config.yaml
head_dim: 32
norm_eps: 1e-05
extras: ["some layers without attention", "local attention windows", "gated attention", "exclusive self-attention", "value embeddings", "skips across layers", "weighted sums over earlier layers", "capped logits"]
batch_tokens: 16384
Each number is 128 + 32 x the weight over its row's rms, rounded and kept within 0 to 255. Layers, rows and columns count from 0. The size above them is the row's rms in percent of the matrix's.

# layer 9 attention value, 64x64, rms 0.388, rows 22-63, columns 0-63
size [ 89 105  94  99  96 108  94 102 121  98  87 109  96  90 100 111  86 108  78 100  85  95 102 106 116 100  71  99  91  80  83 102 108  81  77 109  85 113 103 104  92 101]
[[135 168 175 155  95 153 137 176 140 112 110 109 116 191 127 139 130 153 167 166  91 126 102 108 166 113 148 132 193  65  84 112  94 192 121 141  42 165  98 141 133  93 120 108 141 152 115 148 159 172 154 135  84 127 143 146 190 129 158 174 101 121 154 140]
 [121 174 110 160 117 116 116 197 163 126 141 163 137 126 164  74 162 166 111 137 166 158 167 164 102 127 140 108 162 107 144 193 108 128 110 147 211 130 115 175 128  83 180 128  84 180 148 138 186 127 148 103 114 183 138 126 132 126 166 133 172 102 175 113]
 [115 127 147 140 157 118 111  87 130 131 173 140 138 161 103 177 116 168 127 105  86 167 161 101  72  96 123  66 126 137 112 152 165 139  45 149 186  89 127 137 130 135 136 121  67 187 149  98 115 167  71  94  67  88 118 126 148 165 157 111 144  96  97 112]
 [129 144  39 102 122  98 163 141 149  73 209 141 127 174 177 138 128  72  93  59 175 128 124 172  88 146 156 152 157 128 130 121 115 111 191  96 159 103 107 150 150 149 126 101 101  99 137 123 106  90 153 159 154 109 101 115 154  77  96 147 128 148 143 121]
 [157 162 166 107 149 121 139 127 101 113 125 132 129 182 144  79 107 142 146 102 120 146  99  70 163 132 124 143 131 115 106 193 162 155 111 136 130  68  40 124  95 130 140 124 113 161 113 145 146 198 121  41  94 135 137 132  95 112 149 111 113 209  92 158]
 [ 78  67  98  70 114 128 128 150 161 124 142 133 115 123 154 110 111 109 131  83 211 103 152 116 105 152 100  73 148 162 132 140 147 153  96 145 123  81 127  96 142 153  85 146 174  74 120 168 146 115 152 145  48 108 154 109 115 120 125  45 114 136 112  80]
 [190 136 150 164 119  80 150 115 127  65 113 217 128 134 125 105 152 113 116 179 155 152 135 134  50 133 118 129 123 104 110  71 100 123 106 128 138 148  89 132 163  75 110 106 173 156  78 129 175 101 130 136 117 134  92  96 133 131  97  91 133 101 149  48]
 [155  85  73 145 102 153 149  98 178 142 173 121 103 128 153 149 112 117 140  92 156 120 151 134  61 114 188 112  59 117 150 155  98 145 102 135 149 140  81 138 193 151 105  73 136 159 151 114  87 131 178 205  99  82 142 172 134 155 134 138 101  97 125 139]
 [121 111  85 135 112 138  85 201 143 167  77 101 181 133 151 148 124 114 173 129 216 116 159 165 161 100 170 139 160 133 142 145 107 106 127 133 127 142 183 120  93 148 102 166 101 136 106 146 163 138 102  80 185 188 138 110 189 156 114 155  96 122 155  98]
 [146  96 145 136 127 137 129 125 133 130 143 113  80 167  94 146 135 177 122  81 116 151  76 121 181 100 140 181 211 118  66 132  82 119 150 129 104 135 141 156 118 135 136 149 168 155 144  95 147 119 198 170 113 104 169 139 180 137 206 147 138  64 107 121]
 [140 152 177 181 135 207 183 112 102 127 121 131 137 149 114 136 152 164 147 128 115 162 145  60 113 104 131  96 121 135 100 196  86 151 149 106 159 107 107 113 180 169  99 207 118  90 105  87 126 123  64 169 107  78 118 142 162 155 151 143 147 126 140 129]
 [125  81 130  91 105 149 166 106 125 182  77  97 140 117 161 209 138 101 126  99 142 116 131 129 156 151  94 196 150 149  99  81 174 139 144  98  98 116 158 118 122 172  68 126 175  45 122 148 140 133 127 121 166 128 151 104 145 176  60 138 114 131 129 102]
 [174 118 144 110 155 131 180 112 122 185 101 115  72  87 125 174 142 105  77  86 154 114 158 159  91  87 152 107 164  72 143  94 104 117 150 114  92 159  48  74 150  63 163 112 115 133 168 104  96 162 125 119 116  92 113 132 121 180 170 134 118 137 139 131]
 [ 86 167 187 163 151 140  67  87 119 122 113 184 133 126  94  57 174 129 147 173 129 135 128 112 156 133 130 158  88 165  87  72 190 150 174 126 125 106 159 124  99 161  70  98 161 142 101 131 160 112 107 167 133 115 135 142 186  93 148 140 173 131 124 107]
 [168 144  79 229 180 136 113 128 146 106 125 199 153 176 125 118  80 141 120 152 131  89 146 140 115 140 159  93 160 141 122 206 110 111 104 156 101 163 140 172 113 202 137 146  94 125 108 103 131 155 107 171  78 122 140 124 101 152 107 134 124 104 146  91]
 [102 130 147 107 124 171 135  75 133 172 203  59 118 130 103 156 150 123 146 146 108  63 159 115 156 116 110  91 130 150 123 174 147 103 116  89 110 136 145 120 110 174 141 109 117 197 139 112 129 131  96  84 172 114  87 117  73 133  33 156 138 171 125 127]
 [151  84 107 127 123 151 124  75 115 118 171  88 164 150 152 161 127 156 126 126 113  59 138  45 147  95 120 117 155 148 115 147 215 124 138  90 115 105 202 158 122 178 128 106 101 119 113  96  71 164  94 139 144  85 123 100 138 191 122 105 134 110  96 131]
 [139  99 124 110 111 160 112 146 132 165 110 169 199 160 126  69 105 147  85 118  81  87 164 155 182 101 137 114 146 157 136 179  98 138 186 137 107 159 172 164 111 176 157  78 145 173 187 182 137 104  98 167 141 113 103 152 155 148 111 108 174 124 153 134]
 [146 160 150 176  86  96 172 129 167 141 114 118 130  93 154 172 153 123 173 117 138 112 142  62 147  85 131 187  94  76 159 118 209 141 124 112 148 131 107  63 144 119 131 128 148 140 127  98 143 184 126 109 154 174 125 159 152 158  71 100 123 133 153 198]
 [134 151 102 122 100  92 110 173 152 118 163  96 137 171  90 113 130 117 190 132 147 153 163 112  83  84 127 154  99 177 125  49 144 153 163 140 126  70 114 115 188 129  79 165 168 170 154 147 173 158 125 185  96 123 126 129 177 144 119 179 114 160 147 157]
 [111 128 115 159 174 146 123 114 109 140 110 135 184 110 107  70 116 184 159 145 172 168 140  84  43 180 141 146  93  96 176 154  96 112  95 181  91 141  88  95 155  78 128 159 150  81 175  69 108 129  86 147 156 115 137 138 116 141 133 145 136  93 137 135]
 [122 208 157 134 154 166 154 124 155 102 126 154 137 130 137 176 120 151 182  83 135 110 123 112 103 127  72 145 111  87 142 154 112 169  53 144 160 131 112 114 194 162  81 111 140  97 110 194  85  95 122 156  92 152 127  91 147 133 128 180 102  71 122 103]
 [ 85  97  83 124  89 123 165 111 100 174 174 154  86 112 143 123 146 138  85  93  93 130 124  88 115 159 117 193 142 108 161 106  93  91  51  95  93  92 102 173 116 109 131 140 141 149 102 102 127  82 135 186  96 143  91  94  64 114 145 128 134 149 133 189]
 [ 69 126 186  72 101 120  88 123 124 176 160 137  88 169 113  95 158 119 202 113  68 111 126 151 120 126 124  82  94 199 146 100 116 142 170 140 128 115 171 137 137  88 127 114 121 142 193 167 138 111 119 101 150 114 135 131  90  65 108 150  98 163  83 122]
 [ 77  74 141 103 126 108 165 145 103  88 101 117  90 103 136 197 181 150 205 151  97 155 125 122 111 130 106 130  86 101 150  81 107 152  87 109 159 136 158 134 178 102  62 120 151 134 177  89 106 121 180 148 104 132 183 139 149  82 158 138  95 108 126 124]
 [ 84 182 132 123  77 108 161 138  86 128 123 110  94 123 101 112 190 122 210 151  86 133 119 161  92 111 184 123  53 125 155 146 116 109 169 150 124 110 178 122 141 128 100 125  98 130 158 148 110  99  64 119 119 167 121 147 142  73 146 199 111 155 109 154]
 [158 200 143 164 100 123 125 160 163 107  87 124  67 126  98 125 206 146 111 113 204 126  99 115  66  99 165 100  98  78 162 146 137 160 129 152 185 117 141 138 136 166 111 132 144 130 109 144  91  98 158 138 134 154 116 103 150 154 128 157  77  67 160 148]
 [164 146 187 143 151 137 155 123  90  98  99  81  78 171 175 166 126 132 137 102 110 175 138 109 140 111 117 118 124  72 138  76  58 173 141 127 126  75 183 111 117 115 139 101 124  95 195 133 130 182 184 127 115 155  91 141 142 108  90 157 114 176 102 152]
 [150 119 197 152 100 135  99 118 103  87 117 155 114 119 115 133 105 152  97 132 121 151 124 151 170 139  63 177 110  54  98  74 113 124 122  49 121 121 131 133 139 109  72 102 156  85  85 117 185 129  89 123 167 198 115 137 176 145 142 138 132 136  90  89]
 [ 56 129  44 139 125  92 136 147 109 109 144 111  95 130 154 111 143 174 150 113 113 138 138 130 142 119 144 143  72 175 154 150 127 117 139 122 128 135  66 138 201  80 212 169 106 119 146 145 155 126 115 200 132  85 157  95  79  97 116  89 113 140 141 143]
 [159 137 161 105  82 184 167  95 111 122 114  94 130 207 171 160 156 126 137  96  89 139  95 161 205 137 167  80 117 138  77 126 123 153  99  95 188 145 172 152 135  94 134 129  81 111 105  75 136 176 125 148 155 109 122 131 169 139 100 175 107 150 133 116]
 [137 194  99 154 144 115  55 128 134 140 162 150 116 199  83 100  51 137 174 165 144 105 156 141 140 160  66  80 131 160 121 172 128 137 114 116 135 105 111 151 138 126 144 148 116 101 183 100 170 141 174 140 113 139 152 112 123 118 108 109 160  55  87  97]
 [ 92 176 139 138  79 114 133 110  68 166 130 108 132 132  49 101 108 150 136  89  93 134 123 111  86 118 133 122  71 128  60 152 125 174 114  73 111 111 121 125 146 123  92 113  90 121 172 124 126 137 132  72 104 184 101  85  81  88 163 194 145 124 100 151]
 [138  72 108  99 107  97 162 126  87 162 125 153 155 119 103 146 129 138 124 148  76 111 169 139  95 138 145  60 127 186  74 186 130 172 139 158 176 161 122 157 139  69 202 109 106  81 130 177 121 145 125 113 125 113 151 174 152 194 132 133 127 152 132  88]
 [123 126  88 144  95 101  53 130  86 161  84 123 143 116 108 105 116 123  63 136  98 103 122 114 101 131 118  91 129 136 127 122 130 143 121  73 110 148 147 129 118 107 136 123 134 126 137 159  94 182 134 134 118 127 195 134  62 223 106  61 194 187 146 109]
 [126  83 157 100  88 155 136 136 123  89 125 116 207 161 117 116 140 145  95  98 111 118 125  99 130 105 158 125  98 110 100 104  89 109 135  67  84 185 215 118 122  98  99 107  81  87  88 139 129  80 126 148 124 116  88 202 159 180  92 124 155 105 132 123]
 [116  87 120 114  96 118 147 199  94 120 118 190  99 102 135 157 185  96 157 193 127 122 153 138 180 138  80 133 159 117 148 104 169 133 156 109 148 145 158 126 152 177 149 115 119 173  89  94 107  81  92 187 224 113 128 117 143 149 129 166 127 134 142 139]
 [135 114 109  95 118  66 146 119 109  95 162 101 104 153 156 132 112  98 130 178 137 140 135 123  98 123  84 142 115  83 156 110 153 138 147 144 155  73 164 145 164 122 183  98 117 130 171  93 107 184 197 174  72 140 133 120 149  86 188 145  97 134  39 127]
 [ 84  35 108  79 108  68  91 173 114 124 147  91  78  82 158 189 129 161 117 159 100 154 147 179 123 121 107 137 169 126 160  78 112 109 144 104 101 151  89 136 108 108 104  77  97 149 154 125 163 149 147  72 112 103 143 171 125 150 153 116 123 102 152 139]
 [106 176 123 134 162 153  95 154 169 106 161 129 189 102 160 152 148 127 146 106 127 137 121 134 159 138 135 112 108 183 181 178 121 163 106 117 171 166 179 140 133 195 123 147  97 102 118 178 120 142 118 128 140 111 156 159  51 167  76  49 144 127  88 150]
 [122 148 145  94 125 186 200  86 130 168 152 104 140 108 132 130 119  85 147  86 115  89 108  73 143 105 106 204  91 107 149 148 150 118 164  91  86  83 169  67 151 137 109 116 156 128 193 123 121  52 126 122 142 181 153 128 128 103  91 130 111 141 135 147]
 [136 138  99  81 140 142 164  60  82 162 111 167 161 112 166 158 113 130 102  55 181 128 140  83 132 157 131 126 159 126  90 139  78 101 113  54 116 159 146 123  66 133 153 125 160 107 109 123 178 122  89  99 153 143 123 175 124 143 140 156 135  70 182 147]]